python train.py --norm_place="pre" --final_lr_fraction=0.0 --dataset="wikipedia_en"
Each number is 500 + 40 x the weight over its row's rms, rounded and kept within 0 to 999. Layers, rows and columns count from 0. Numbers have three digits each. The size before them is the row's rms in percent of the matrix's.

# q: layer 4 attention query, 128x96, rms 0.137, rows 0-64, columns 48-95
# k: layer 4 attention key, 128x96, rms 0.139, rows 0-63, columns 48-95
# v: layer 4 attention value, 128x96, rms 0.196, rows 0-63, columns 48-95
# o: layer 4 attention output (transposed), 128x96, rms 0.208, rows 0-63, columns 48-95
q0 039:493515459522541482499493458474458466483524492522444455467475507503521458511494493533462487505475484584440517446504444477583500509488420466588394
k0 038:504425521469470495456529510479502539481499505551530495498547506520503567535485508503489545499557501403524517521500527498431472469479549537448611
q1 042:460469491469546501519532516481509507488542512580486475456488489545528496525469547512448548506485529542445496512504511503546422483487397524554465
k1 039:532485454555473474468427506504418515478449504448476467515542440437488546519481401494442498521541512484556537515446513502461510432467499471477585
q2 055:487559487549432531451504482511480505558520502442479520534503519526527530503493540451520491451518518420506497543586521524462484507528581489451518
k2 064:493466545492523486483494529511551518497517517520578479427450509489473422559589525523499486524459556572492525431456492463506452516500445487492480
q3 045:512469538516487490441525524518577485529450483465480550504542562472459476488524520411523502521529510458451490530430531503469523610475538495475524
k3 073:482508473479446497515489474543437537488515488497477462504503440472584495482439454499484480525483445504460505480376524496480502537522532504609584
q4 052:471532527508525503422470539491551528532526522495467484516477588520494440476511496498502591586508511454446462535525534385543505484512587511536451
k4 072:494527481559465541497467442526458533514509452520433538506576456451504541475440484444439453522499453485435548568513550498517520464501498489535561
q5 126:494465475531490540498537495569471414489431490458480568444502465467449476464432526439487472452513451508531548595403522542514512536450502500481550
k5 138:463517493479517553515464497563475476491506469481508567522553402474472551449431519401558426539502434523523573548428518543508541580521521507495523
q6 110:448492489496565516533456495511513532513506512538501458492482504535507449458477518548538491615558455518526517519517471507513423522506484555586496
k6 114:491490512487587483488583487493465476513463465538473491514446473437603438539528498580505531427499587517504480478435450461501462519489440521495503
q7 122:537566487517490561502506499488577549541492443474504428541500511507523455603440498534496480485479498505445500517456514512416470505461492441463454
k7 119:572533485517513494533513496526533505500423470495466507537520463565492556565540508565478531530510469487509483499557435436533498529504456500493512
q8 038:505500609534485492549531487463512499508535477515480508513511487527523541506508514528557462471519489509544499479516496562457513518541571510493564
k8 033:495524430441448523480511553550476500521536513474580531499527527535500433498472543456497539501527468502469557532497488487511512452454484453487426
q9 044:473503514525530487469499454516514469491544537494531452476454485495482452549520491493505552461434506490565540399491434477570399501518406529521392
k9 036:538468470482488511538529527426453482487508515513462524542557444497468570427445511488470417502538476474505471597604540575461571462529564456463528
q10 045:509504508540476508485493480522575465506420439469458551520532574420529462434509483460545458470523483454510501541440514566478540537523609494441522
k10 057:498521530448498488484463478559456559483530499472496432496447492498578409532512546540463530528487533494475484484450490465472485554508573534556528
q11 065:531450530475542477557481487516506488456458504561498445503534444528529523484429476526535555515500503543545481429477491542510572512439427520520512
k11 053:483483439538506485537493505418477445486462509472459506469516453455477570435488382499521443497512440543574437459378545554507503534473477495509563
q12 064:502433500471531492490496488534514463437405469472469483483507473466474455455482496452527522484552506509545454483410525498528530545434450509497521
k12 075:440500454486502529495505524493476462464445505527500517484507386494530501478442437445559451530493407518549490521343536538477507576485484511532609
q13 075:466476524484502510512462547381549532483492491544527407510500518512564519546538420556526494539497521545485517467434480504480494563472382488528511
k13 087:513479523425570516552467565502510427470465513541512502497478427517522491505503533510559519508513509539575485471474450534507540620466514515447506
q14 105:483513504513579514521467551434534527516554514548516495516520519521515483407545455516484384567528441493459525568494508493454411509567445464512502
k14 112:413575481571533459540531483506493464478498477501498510493484510459485450504498398541493425464489433463480483498530484508426514517455534485474516
q15 136:443478494514539553539500454453483535473456429434468569403535511426480478475458565440510445504570458483489545539512521534553451547483520501498503
k15 124:394525553589480511529597500500504497470479487475483505460479442534560501542479499436572412504519503515496578523438507470452472596473546543526501
q16 113:481519486513503460503431478470516467527543544456421499533588480497479512523503519500509458518480484459500512523541487552556446504552601566460470
k16 108:473451440428501498428521492493505493495491500527412510498511486391482452500501490465525416496503423489481512532515508454483524475483452499523485
q17 111:532484506532471485394487560569545541517506481508467521458506541460489486450520490491484512459458450526472489583461516491459400504477549541448496
k17 108:515559478454476447495480516575465523501531478445450483522458528457466524510535435427519508503508412465521579554434477491436502612462484510523518
q18 102:466548444525501527600551510539520505492505573503504489516479472439459439498425540534496509476484504458457491434530544450504449494496509469480462
k18 103:420489488491464481518440530532517487483448536543503474507434541465445459533488540545540521464540520557501545562609546522490436538546460485479491
q19 116:522408480479429541533563504502489439554480550485501456445476483596540508534486526502506520481503529538473517566459558520480574461443517513470511
k19 118:533458501384498539542414534458504492513528489489484475589499467529537492458480538450420526512504499517543466558536458466551557464537508493413511
q20 120:506504516508506437498568467516404491480447569544523440523435474503466409573407463498475511502471429480502476603533535491498479442477464523472545
k20 117:460517492493581499442525456517450514510499478509572452557503550528472513504472524519474475575500457529493486498515596538512558510505424461392493
q21 112:498474513503510506472502477545540531535497515558482524478579508515529505415487466458509475482492480483485473553474543540467537468433511505541480
k21 111:457532472520478524498508488493479481536557437494498491441556481441520544524555477403461540448532513465559556536497485569500537526418473497519439
q22 105:459506577490485543508419456504490460609502493503461495511474549488515538489579467476512449526515500471493519503474512503502536522609549452518511
k22 107:524500505498491536533484493469462458502519500540432487503504527504527509532488499546533519415586555443542551471519533492548519464453638517475472
q23 129:497542513507456506470490440508548485502471498531486514550527444480504491551452453428473483435497464497417553497514530419474536558522496469484455
k23 125:541485459447440476519512514512480513513509537604519455431507444502555519535477458376531486491496487470464585548528452534562465485526506454486467
q24 105:494526441460493550455455514507492547597522537523498472529486493563490495569443511471552518423444485525513511535548515420513500473449513575542455
k24 108:489528481450515514483508483517506502515490507538457525489454479520596522519471557520417510466490503484514476566462500444529507425526442500494516
q25 103:488540440449510435447457549547529511533522418501459512520537480532546525579488536488522470467492478537514448402482475529520538554438535503533454
k25 103:544522521420536493527454456541529516521528541546536503472530517425572572527499510496464545512531522523561454522483491513528465514483449530602506
q26 119:590468525450444443560566448445508544515519545489511515489427511473432440478531548509512522455531523530500472491455523520493456508450488575453499
k26 119:504495499585452478515466512538484542530519522422440451424509482476422531516556525513463496541518501567559489575487497535507507586484413496479472
q27 112:509453432534443492505550537468525469461569554412498461462517461567465484510466501485553568514511521500477465574519398520467482508501436581510472
k27 118:549474538484508461459523476500447488516525511417524525534501414474515475464502474451501530508494467492504424529506457542496463555515400473477539
q28 108:514571472445506594448540391494504498484478521465472492486545546534490503565471543483496494511555509454545486545463583480474474491548569571521497
k28 111:540455482547530541493557484529499510504507495495431485475454436504537545462515574493506475481548466455516533463478455415553463514576532535527475
q29 118:521573486513475445438494582508480505463488484552526527554519517585487464500542490522557480480440524508478559483490494531496529529432482541494420
k29 124:527538460463510497550597486490534523475452454465472510500485529557510429508552499450465552464419497444541489499480452537554480497472475510560552
q30 123:503523455504496518533462551457523441537485455461542524504523459570520457542522538496474519519602534450554462503464485511465488521506586414504570
k30 124:510473512553505536496459517499512475512485508532556520514528421583508506483465495557484521470535517438514457500519500426498546530560553517510563
q31 104:504466520527454455451479617399530461442506452531561532469497461476461474435522458525479480516526572421476567517433423549459493503530499561554502
k31 112:536509585478435470518507496491529525461519470466549516473532483457436471519477452534514493550483533456446469492417554580465541489403516501517514
q32 112:473534517445531502492490464550545478459524519448486529501467414519520494517488471509525515469509577531523484365479425500555453487438492422559477
k32 116:571464535535546513481467458468498472498531564491556517520535493477537515462440477549501542498486515529461498445503536544549451435495445462565487
q33 116:521515535491469478465442463423499513469503538523521541587499478428560535516464487508453501478539579491510483494502468490486466514546457545523544
k33 123:487503565517475517496492530513535569495466508527532461434540467466455578546506458548500478541492597474486534435421505513510524453462486503493484
q34 100:554529467489538496439460464580491558523469416522586487490415472508422471481513502489535507522502467498469551443524494497516506537501502438534486
k34 106:489503466565531448520510451476411493493519455469578492458442552581503477561531545510499553433493477488529575525485520523427447557539506511506496
q35 112:474507472514458474514555514524481468500510508539491552403435477481527492443464545524514533538607463463438533580520545529560503505573437468547479
k35 117:432498536479556452514480510515494496508542519505546490525506492432538519483446534515533581497565570454445577511484531541471495550534516505415431
q36 112:496526528529501511585485565501489550502483488472482532633485487412481456501500481514455453487520497521468468460507519423526502481518512479472452
k36 115:456519474555450480455506526527581523459452499500463534449452513509427481512464486444556417517463498538436547522539541531514472535536506478509525
q37 109:537450496512473503469565531525481485514526482444521454514544523476499530472564482540499522447459602533551492473529465503539506502506547446426525
k37 114:539455496436449484535413509451512498464556486450553531516494560508436470492507489459529515474504503514487490480535514475444482575474539503499461
q38 105:469425457524467514505528581619389464445447541537513468525503472496494511464493509515512512535468504484465495534529510484525459476526523480445521
k38 109:457454458427549521477470588547490494476468475546546476587458506488424456476505534485542522484536544549507588531512491540423526535494486542439458
q39 118:514527479460557545484458522596542538420518431497572475475544496462554503475514518509450487446500526486505469468530516465480508534469517491477506
k39 123:488460539499506508558438489502541512467481499512596463427544549557431571491494494462509556449472503498480506477478541471522525514517508520578528
q40 120:472535478516524438566398533507552464553556532561531530492478483516529419421507545547479422564518479525475510457431438452559538542492494524481485
k40 123:467473504504537482545438514447526477486544510617502519462527498481447434521487552543528565475497560448482450468495497557542563520499490480518534
q41 122:446441467518492507442477596546591523518457577470518474498547493495507448508515467464508503450530486509469484505471451479486443468474385503520594
k41 115:438506500523565491502475533539472482476442525502470499563485491444512510475491450463483591510562526522515440551488522550418516534494445519531548
q42 123:453443523497588563535514467541517545470505563458549455463578489520505433462480499482535482469541513481478500533549463432461579454442467461507452
k42 124:429520531576497508485562508448501509494468511463621497480437520577530473445497479463482514514478494528512430484549464474525501395465532486506511
q43 110:467539460535556488428479534526536504460467495494529525518546519532477540484482517489496469461483481479536523512512527530479541570435497502486518
k43 109:440534483455527504527544510529566519440514514510542513494486485515529486489520472376559495473449448448457479439412507416512480485473498470514546
q44 112:440511470483474435464518564464500458476492518489505504465495493483455466429447506459438541441546474445442576484491529519506434529501476553484520
k44 114:485529495465528484521534514557466491478497509530401507492489520517489463449460472482543566508494521493491480431484514550457512560556494512492485
q45 113:494501489533480532569495552494514515418484506426480563462501593417537456485464546533505551607509467449428445535510449540488471478440458476489523
k45 109:481512575533513498483550507480533525489451528440469551548527495457493481516477591565550512571476512501461408449541573478478528577512470450488536
q46 117:527500492507494495549547470429473489516533484416445519401541464497502516619535534517462473477549541489530522541541511502522479478542497475472490
k46 118:466478512477461506518550478445481505501546449467421523496505472570512477498462522534523532529575550515506502478521522435464549546466532483491456
q47 106:476480510447556507473548556470492517504506475456531478496551564448523505503588494539502506447515547506482463530474558446410492460486463569553550
k47 110:489526536498487540511460477501512514486507521460517491522481570492431582495544488580441588526524518492564449499453524400482553480461505525565517
q48 115:446473469511492619505474536618469478429487518446485503473488462471560585526449494450483493531450519474478469542503477481472503492474507516479503
k48 125:479462541474534494438477514526499512492496524443580465508526472426481521514449524423554492491509475546452566528500535565505482497517531491511528
q49 124:458492512526512415537412494484527516610491525522469531593529448565523487540574435434489485429455538496508544535561450496505550507486511556557524
k49 121:419521474476459518489431495479455500521490528557497528488491513489527530553527461458442548561519558476563475592529520562511561420489481560541524
q50 104:427475521489509461548486446451447498475497479447539440501562490443498486576608418511449476493461577507493519514545491440512441498495501523413509
k50 113:501469492463454438486421501455505484473503465496436509528505508547440478484516442498536484522494545526525513555565500480486513491463448498494448
q51 111:488524432490488456473532610478514464512577519455528476435448492512477506503450522582495529453511483502461515494565470549471546502509569571481496
k51 116:493570572381525483493440486512503542519589510499593504478451492490432520523470527560477584456488485469530430528525522544492527531502569501491466
q52 105:513480487538500560482433561487593518572565491426496484532575511500544511491553432510480489487531529465489495526477492461484459520598531505473490
k52 111:546488495499479451444466517537500479524465517524435484564520435461479514480515425543533499444538496448423510543525482502509508490505558487561496
q53 111:512459501532516436475532530499578471487484461491486530483473501585537480568471490504491580512514463526434487600543529519542523542477488385513482
k53 117:462473491446520433499534537464504538528467496503534509515486443536615534520507377460509611567575549480469516493549507511539510567502506466480466
q54 106:529479549496442566523570510481538494497476552486557465534487527520535548505514515524493515458550468520450457524501494448425557495539448597504472
k54 105:516530535498439481502461503529498544530443547480540472462491487496438572452531504552425518544485424500478476550556505512491542433566516505498542
q55 130:497463456497475454533475445426552540486486485480498419482529551451516506508439603492498440490524461506369519526562511476495547547507520496465446
k55 128:451464514476379391522502522501513518510463494514475474415470505535549538496498545418485452545474436516514430497586464477496484482539480502477478
q56 110:503524453493581535518448500402512496551485495514471488490499504436419496467435497499509563515576422520556460421502493502498485496487583551490452
k56 109:476523477537499509487506469555559460498521541584521545431470405445535476532502513550516441444489427496507495508432478448500466534519509574486537
q57 125:454498441463501541522494563414464494500494455492497523538450505495514597545513511490469475496464452478463534468461562498558505508566478475533519
k57 122:510482517462455526484499530415505455480457466555427525503510564555522533501438528537460431469470498486506508478546533522479523461484535540487479
q58 109:506509447520561449559506521497461463513496581507495491454544445572552483544470561472470493607454524523552469524509521536455559507499471468513528
k58 115:428489451520520506498453489445556516524534537520599469479562458480500474499469515452488575535505465481446418508499546483475538476509518470493574
q59 126:464547496510407518529436467555508504458469552437493513565509472489552469476484530488508429520531538536498530485487438466556523530479526637505471
k59 120:499505542467509499487527517485498541501414532508514473501492462435501476548451551418562438541475552518468480497476468567617491488543525579521553
q60 113:533502535487474465492469499568487491449577542473452446484592530512514443458450478429474482500491470461498494525481466546484492402443550535461516
k60 117:531487496493505555446534487494509508527488446486486489555561609486448472461518461464477486542506465514516431512569515596529558503474429473487412
q61 118:483475503505500566485430518490602539471509546460484483493506582435544520522542514520484478479470514513482447453525509520554483515573456487467479
k61 118:510464529478570440522533525473535459513443542525451507498487550436451530491495511549548519472521467505478527413540500445446509496486544469538449
q62 109:489565538535502443444492445561472543481495528482463517516489489512510509495529503486539410482539476504520461473560536512532446492545540461484483
k62 112:479560455550506452504545465571463502525466535442491460540515523436517562501547443470572466524526436509474511514491506563515491500502548491506472
q63 119:462489504531570487493479449533489432556467517455505433487492477518451443529482447492512525477544448513608445511521493470506436473486569489451536
k63 116:475478480554570503416499449524458472530485518523555536552467461474551558458490432540549439541538473543556466501470507536540508539535533532458480
v0 132:495485552469558536490477479500440538463458589546486493446558507515470523512483443510475485553501504497505499520479510468495349522488519556491413
o0 134:563446426478481471539487521475451480488547516522542548467547517436499428485523535518505432572516505500522430528530547426495511491461579447503495
v1 130:504532564535463513557560528573429431475619538524510431547588431512507471470551522486513513529445509501540513495516493472536489453547510511487480
o1 139:453536487513456579451466511534550452548521471528494500529563523531463506496550440410530467553467528446499502506495455459486541487489452421477445
v2 117:482506484458516501446519457426551589472520515496468448461470486564483532450457502535499517464549496433424514499471534603533467514490453535523466
o2 123:579490540530519519557528444485429464468524485480575543542490484532504522531508521516534584469508485504463460500486545532481502558506496512502485
v3 133:498461437493582523615507480559492522548484473548492453563485501480484446455522549500474480529413499434527535563488517484491437477445516537454526
o3 140:456468482551501477491452505482521495493541479514565513451506428567503511514481499456510532504489544398511507518496509467462493480542388503465535
v4 127:474482517492523494467534492544500585438498544484516484477576473502472445500481488517510476495609483420498505512518417487508501510518527517490409
o4 138:517476492552439473519538512496436497548511471481474476508479515531430489540481456449576549542548474523508439538543464501429501560505585521491447
v5 127:488505516468458494511527536530448477580426478534555535525620524474547388473438458521474469484435534459534561501512502393487449525548449519539523
o5 145:433507501485530528520417499489555529435451539525490452496479517455477491500549517515483478529462475500521448551535487507495484416419398517501540
v6 118:496527503498496490434469421537519572558438521515522555464490477541544424486477469503559513413459477595515485508527506471565526498463478489507498
o6 120:500556561470455572521493544461504549495566559527501525501427524471561580445391568490424462493455403490496446489456496539515541514438520482443480
v7 114:470600611472567504505517485458484428478538518487467514478552494445446469503538416482524492495466480593519510452517534493537505504531544508466475
o7 113:521491499493519511448515503507454479531502519499459456582462494451519476516532531530494422516420507518418551546511564428544576543461577414543467
v8 124:500553474497470627488442495457358447548504492465470503425446561453530548548463475474529488484506530429475497455496464477519542495516508396485566
o8 129:512576508505469499531473506485544492450520447451597433501493492525479451501539426532524496499516539527500507561464469503534467411435598555476443
v9 119:524538460473472469460559454511461455556506496464501575460492513540464568507498516498486498518544550509479510502487449476504526492369474496520517
o9 124:540549502494457533536519558556473558467491475521514492441460481548548420481526510507561525488504491490558528473418525508474513560512487504477601
v10 120:524545498474497530584447545512504559439428512463506481530474477444524563544436438505516477521414522502512442505525442557502519500507549530475534
o10 120:481511444490501478550506451476468517487517520449478491527474535544536529467480426484469444508499503427478484468489519435521443450518561532527450
v11 130:528549496523535503514495462521571476554491403506482413506416521425430516511504495483540489495409502498478457543529478525513595491567509456526517
o11 139:446513526479559406502482515471518499490480484431468489542451496616493501528447430542491530513537443474480584505557471489574490519542478450498516
v12 135:523418527559494530456481542513508464528578519443457458442469469511512545512517535514489484557491456451555474498512482526470514478502514460480542
o12 143:435501458510460482522513513518552516518562498499567477459553458514444592523472433488525469514597544558482544519555425506515479463503495531528499
v13 132:515602420533557437445472499508530493505533452493564452452556537506518523501464504491484450527456515476533517545482439461514565502439485474510510
o13 134:420570510447439544514528533427537483440480536491451538547470474515463445485520481455507515429515530515561448454495538531452447471496535532496580
v14 121:543484540498541507447517410451533451568425513521491509456498475465416562497521430460494513524486473534524494487502474519499467492606544470493485
o14 121:520541470483482449525464565481450473502518503487497495578513532537472545480440550605512440504518540481374554581597514470516441542456500466553500
v15 116:460509482502527490452519491462451581479426409538492559471507478416502549438484580536522513508471501421554502442539549473500533510517512503479451
o15 134:486462505533481485547460498518542473510456471545488460473518556471528500481526532525488526487466413486497445551526481553573443523473473469485481
v16 131:499509541519459569437543479444470457582544484539464468488432471481522422374511500487499530444494527470622548521509530466455477485553437561550569
o16 126:425446551460504491490486527534610479421496512537546462574527472499459570541514557481528498525496488427475524590467482543519520461451390535548481
v17 122:485470502453530566503537477513427565535575494533425489456554494559533461475529452486510524464491455455588466519541549514493498488549522504521530
o17 123:420410531525462480495527539499507529502427502457564529538506492492490561467531455469569511508494506491474507542408497467442540498492490442476520
v18 124:506552518487503438513452538467531463541521409512521519589436443447500407559469510513494518492487469563532528485492472525567481521428469550515519
o18 119:444494530458543529509552459512529519438537537536511473449420486538455524518516590500472492428460421531583476450489546456551529527515403538553470
v19 110:512618549470554422532493527467584442538554532492501464479589478504474467514543435466458470545486528557529531511506476532489417487537498525474539
o19 110:435521483432528527447468486508450494504526547502450462557471470467476533516530572516510427478527513482448522447581558450456496491500561446585522
v20 128:486461505448556519485479437490504616436514449470508526536481481505545542435505460518543535491412461555515502501509494535465500491524538453524439
o20 131:491501479631493507573536513509522475532420513538472528490520444523509530497457496510435520543471528509446446526580472532553496579483479424521483
v21 135:494523498503422562513484545466421563495497507538522539520425465465475516526524468514490518543474478517512445490495536538521475480553539539507415
o21 136:525531531517514490490455432506430431489571451481566479465505575524496504485497515477513420518538462484462496515500493480549524489477432525466376
v22 121:503454488515558512449490491517539617542446530470486448445506525517509449452483526540566500439480526480448508528494514550450536483517547528514498
o22 121:544476545533554463556531482468503498504524520524502501510480464478504547533417495499452546562563464456444502470485445553404536548457534477474521
v23 141:463551513489454513480485457449592432443577512454443476509493465473526574481437570508467538548481556519591522509494478514481527512495480537493446
o23 141:545455552496534541507535476516563502428445484568516499526493474456486405551561462520475535504464480504552478471483539524587528536555546470514522
v24 137:470495509484576505567580542521493588446536366469512460518528482526528562474505530494493503597437509477511515490517554497506427494539502507496518
o24 136:464459458560486469528455537542472471538457535472454490513532443556517557505546428483552528490423568493492485487452515456491460475521427435527532
v25 136:493553474481514440538461443554457529472400563524445466503523494506537498449522504508471521436566486489510506528500490511527508495497469495510546
o25 143:542497443537473526575438437466535458495561455526559513510533549453537517471485523518454496548559509453510493408556518581552482520565506498495466
v26 126:485538556408542481537542483424518467512500454484512592505497499452528523517545451493468517444498490555560484508505463518489430512539537472514566
o26 128:452512519484505477561475473469508535456441513476450510527550506500523563448464514539490477421403454548459508466434558454515485521438491454564485
v27 127:500456492507535475554475479459512450556516496510520450514553540461441440490543581498477482598517518404522552477487500516521508499542520482504528
o27 124:471479587527562557537428471469479485455553479481549387478516493496415486525497539450525539439539433506485530508483513482510515485530492504514487
v28 133:517440545485479514538489550502515478512478529510509575453502492509530457559585487513472455424498476571523474556512489499503447485593457513488469
o28 139:467494490537477482476504516484461513538487502518483470396505516490572580494498433493483466505498548526449533465517486508518599484472421460482552
v29 127:481563532493454561432505516527413529407491537465502552500493524517541496484516507518511475502577551528542494539480438545498520488527423470531448
o29 138:582546446514477475458485481500482446484438532470462438531504488477503497520518421484490433598564557494494532497530544515531528493552531561497473
v30 126:529504625520522499489480605559411418459456449525524521460488439517501480464485453517486465472514514517494460528575489400518550516439449560472464
o30 140:452542462509508468447538500510512550495522486561416555444486548514506497509570428500458449552508518508556463525631499515521523453473487474557490
v31 121:473448485562462544536461445499457546498531547515482494558565536449494477572490471512529515504493488498462531487501505487451514505541530371536519
o31 126:476491523525510546539500521495491508511471537494517431558497531505446422478443472524434508532506539596506434528495461511535511472482494509472435
v32 120:536529501522499436552494534485624440511590428481504456548460440455527467493508541499485463523499507469520453467513515496500537493438534566470460
o32 120:394464516472508529510526452500516538473589492534467538463468524537487540516537494471506544417486440521555487487509447459522549452556450513509514
v33 122:516577479480477500522542541484411504496467504562559459521506502506478459508527420491457497488573512482510462551481537504438518473482530504501510
o33 124:453513505444509455454464432470471489490562458448480525534516541579479497487559525481552457570537508500514503489497487480428465482548496555508480
v34 131:543473548534533491482503563455436449461490506465463487441592502500512566514442566499457514486527544491528503496483428568475481515589538426464587
o34 137:604489512500517506567543498480507542516440559529457428513540496530444484471492432530545488446522481473445495466556490495493485531483533475573483
v35 119:514485515461546522379482486473464462568537570482524531419503568530538508605511528488548462470546482538447497531509465480491568507491500489522480
o35 121:533530510453477518510558554465481514469501476505482510383507448462484547480516517530434473536551592564445563559446499504445534497484554530450546
v36 129:514518504502531513459531476415481487503474537570535549442543560474452499492504546504498472507473536444424514491500496463428484501455458564487481
o36 129:467518576483539442503506492494386510437448448502451471480520534544533404489531501528517511478479454515491486589552495453462496528498464531490569
v37 137:524405513472481464579513412554528376454528571536488443474402476505482577456580464477486483474511553546499477536503554520516546481439503518460524
o37 144:558516555554514508407510515481463545517578468498512569503522487521544451502497509456482537559480492455544624433473496535520582495530569409508516
v38 108:482578541447512464446519502458489428456483524481481532458528536520506494545498553504520525516504495512464494469476494524540471532562417538516472
o38 114:614447455474521494504502482502480467516452504465472435441562509433523530514552517534498508470495445461474565530499570459577537498502522461501514
v39 134:492485452618497510479447595566478493487535440456493491518509474501495522604462542515488543581436536573508503506476532525526452487483570541476443
o39 136:549537480450516488491493482560517449492509553550450497460487537522482493493497503540514449549506512511541445426505490448466445487502444429443450
v40 133:509449475524401512494516383536554522478512621461536524576495495435489447528456507498515518426529495532527506537519465496496535489502502540491552
o40 129:522488501472457563495538522516513484527525488492448509524491513514524511497428509461487523569442475472503515534441499517461491503488519621483423
v41 130:511566478477544464519499565464421547478469522486496554470538502454513525534478498500437482457518469495425528477501432518544495514525545416484552
o41 131:539543519543482577625511480476430544488511454504489481468465512547500506466567500506483457405503550554429452432557471496530485522514495524523455
v42 105:450483478502533526509503505461487560498463437461498446510495474472468567478440555498476503431505508446574526464485512510539429507488562394481505
o42 108:510496427550482437551518537460572546481438539430557516501526484539468576523544501487553518405456521509470469518465460463521423526509526472509571
v43 121:467427483468484465456491482490510483440547518528571561581479499504541518556435546514460503505450495487524424461495481511455500509567483512525420
o43 126:551505493579507518495554445486521504470456455530495506396583522448448558507543527494458559467493439487473490551547484460543485483522404523487461
v44 123:482521466545418463433483514525443496508504501514561576550410466467432497521519469477516580457400548600451505509503497539513568502493536497499478
o44 126:567561581471488508451540538540498500538511486504433502517451530530501458533491562494475421513540469480535565460532487488517508506495471486485405
v45 122:460482564478461514535501472446493525474512532461505521506482497410431556547455463505518491567501549476554489514523432498476516491467552528481597
o45 119:446479486520511500509564505521489496490490458491485467481491471544468449514517437517491475540459447564534589522445538479488458526495613558560487
v46 133:511480421492409549459493484470496487509469482424494563457446429430461529503495463524476534536464525453538492506507611507471386498565511534459449
o46 138:535464464477503428482446499584472465504511430530492477446492513566510523495533547565572469570500484487484467512445494532534447491456497475496481
v47 128:471506505451439458467538477495478407515511485480519494550593454562488524554497513502479518431559443514547492478493590520528487474586491455501557
o47 141:571503462467461530509440486506533508588535492509459479488553469525488583465501536561544507515445490531454518503496515541485473535458442483502480
v48 120:538526495539479513491459555463425574501476550590430474477501465579501502460565452489504509533451517524497539483491568552473437510502519481475517
o48 123:486495501500498506437485542494402481527518581477582477638500533472450473453469555458507432453574549455504457466535482507495510504442500508498468
v49 123:474446517472497453447425591527530480543487512500472525525516492511505453514476481533515468502501484427557500455504560525509453524456529455515475
o49 125:509433466543514560482533507455506588530539516498578475447448455431409573539538548474491505434514475557491493486534440544542552510466517479490558
v50 122:507478551514465516605457462519501549508444472540531479502456472502475447347490425494512503516497487506477539442511544472553428515472439489506538
o50 115:433553509581498546458465531509500500526505514507549526583465505488515503495511552416494469468425496470527434515462505542541500492443537527543477
v51 123:459459440536484466498525480524532559487566515555504474555582473556471544545520579502467486530492492509507483533509565442471551511498534501508402
o51 119:465489529483517517453471512507474478521498485509496534445521561453512463475509528466488548505489485491494467501544502473450533479541495445389539
v52 120:492575507487483427449503627525430436468521429491552529540462497461484563597435490496481513495483517450474471426492520517524540513489520468509511
o52 120:599493504475559500482536460477524536521530481484502479439467489498462505567615502493475452459531436527513553451546461487568491463544489513544450
v53 139:512536531538504497399511567472535491439583500504493459451448526517535529434484525492515561433433511506492476516499481598475495496614480550483544
o53 131:539512596448498511498541452458547429481463541488458538579559475485512586529515499462518471507505473449454548476558462510505495439438500480521431
v54 132:493410468530473523515464427539481575428504491491546527491504519490487526452537549512479503492456530469512492527514511435543586509464446477454446
o54 136:425565579544464450491431497471475473547444470498499473469474548484550437511436437454487541560529442517576501511602497530527485464513505489449469
v55 125:455464514503432417440510515507527530465516510567588508576515501562480508467512506531461497427445469454539497503498559497468458507455516547508494
o55 126:527494536542500466433548501452437491543543516514491528507529436475487530554454560425496525465467434507558504564581501523433488491491410530509477
v56 126:442533468465564432536582503518451503474514454516485579526546573475470551479485529482485499467515481555456535502493399474564545508457498475500575
o56 127:508533486530485507533489468544535500474423488480504498486524480467547435477508506519510500449434465534541555433498594463493472542485480508524495
v57 124:522426528593526491440493589464446555489473440513484512468490494524488477533534491501496452496458486499526519514472454525516563493477423577500573
o57 125:474453501404479473537508542489498437535501585482448493526456508490499536451460442573549490485576493544540567520527551431458481477489419563495523
v58 124:491581479518574456476530523486554528503531464517442478536539490488499437515485446523569486496470447528515492492541519487413542480542597542516488
o58 132:413375481481541414480503440537511529512473525507465516563470505530474489491498521516489453505513484509457501504502456449530540565560521511532506
v59 118:519511471477542477502467412514485531497469488462540500437452466421480513462523552485488488485443535479531465482520431449568541518507512467474517
o59 120:507562533511497444527550585484541496512511435521452456425472507481513502496481514440482526493526404425522510495480498519485477501484591434480464
v60 132:478516484443483495496507432529548417530500513540460488490486551518517609530530480500518482568466516527534486534507586530476484496512505456490560
o60 134:473524504543521483407425473446465575453480504440589533529563454510484505508487510502471476512458544524474610435420518530590517494518532467492571
v61 119:494500507495501481465462471531525447453463576498521470481492449529503459547396419474498487443429523479529496472503513492516442516561466496521436
o61 116:519469464521451534505569545492520534503524547482501520509478510468436525535577577413535556487459473417517458533483448472569493483422575453479504
v62 122:518618435509544494448420470495535503501498481504554457526506490558524498496471491490481509516476532448554519530475519539457497518505445465541461
o62 121:555505510450505517485505520478522476498485553519474482572432439466455464532518541486501526463552542380505421488514552571509473513551504501496528
v63 112:470556493424461532515487391508608504451556507450431493515526500510539458495426519525508508472517499530508525493483487532473465502518474528532488
o63 113:537421488547510488501528410533521548457440525503534484483508442468482494575477515491465580532472519475494470462405529463562546527526539534519495
q64 085:578405468582495475474481503470435505477379540471547513505580483457481513512480523527411519501553529405525488489503491493515513474500493546502510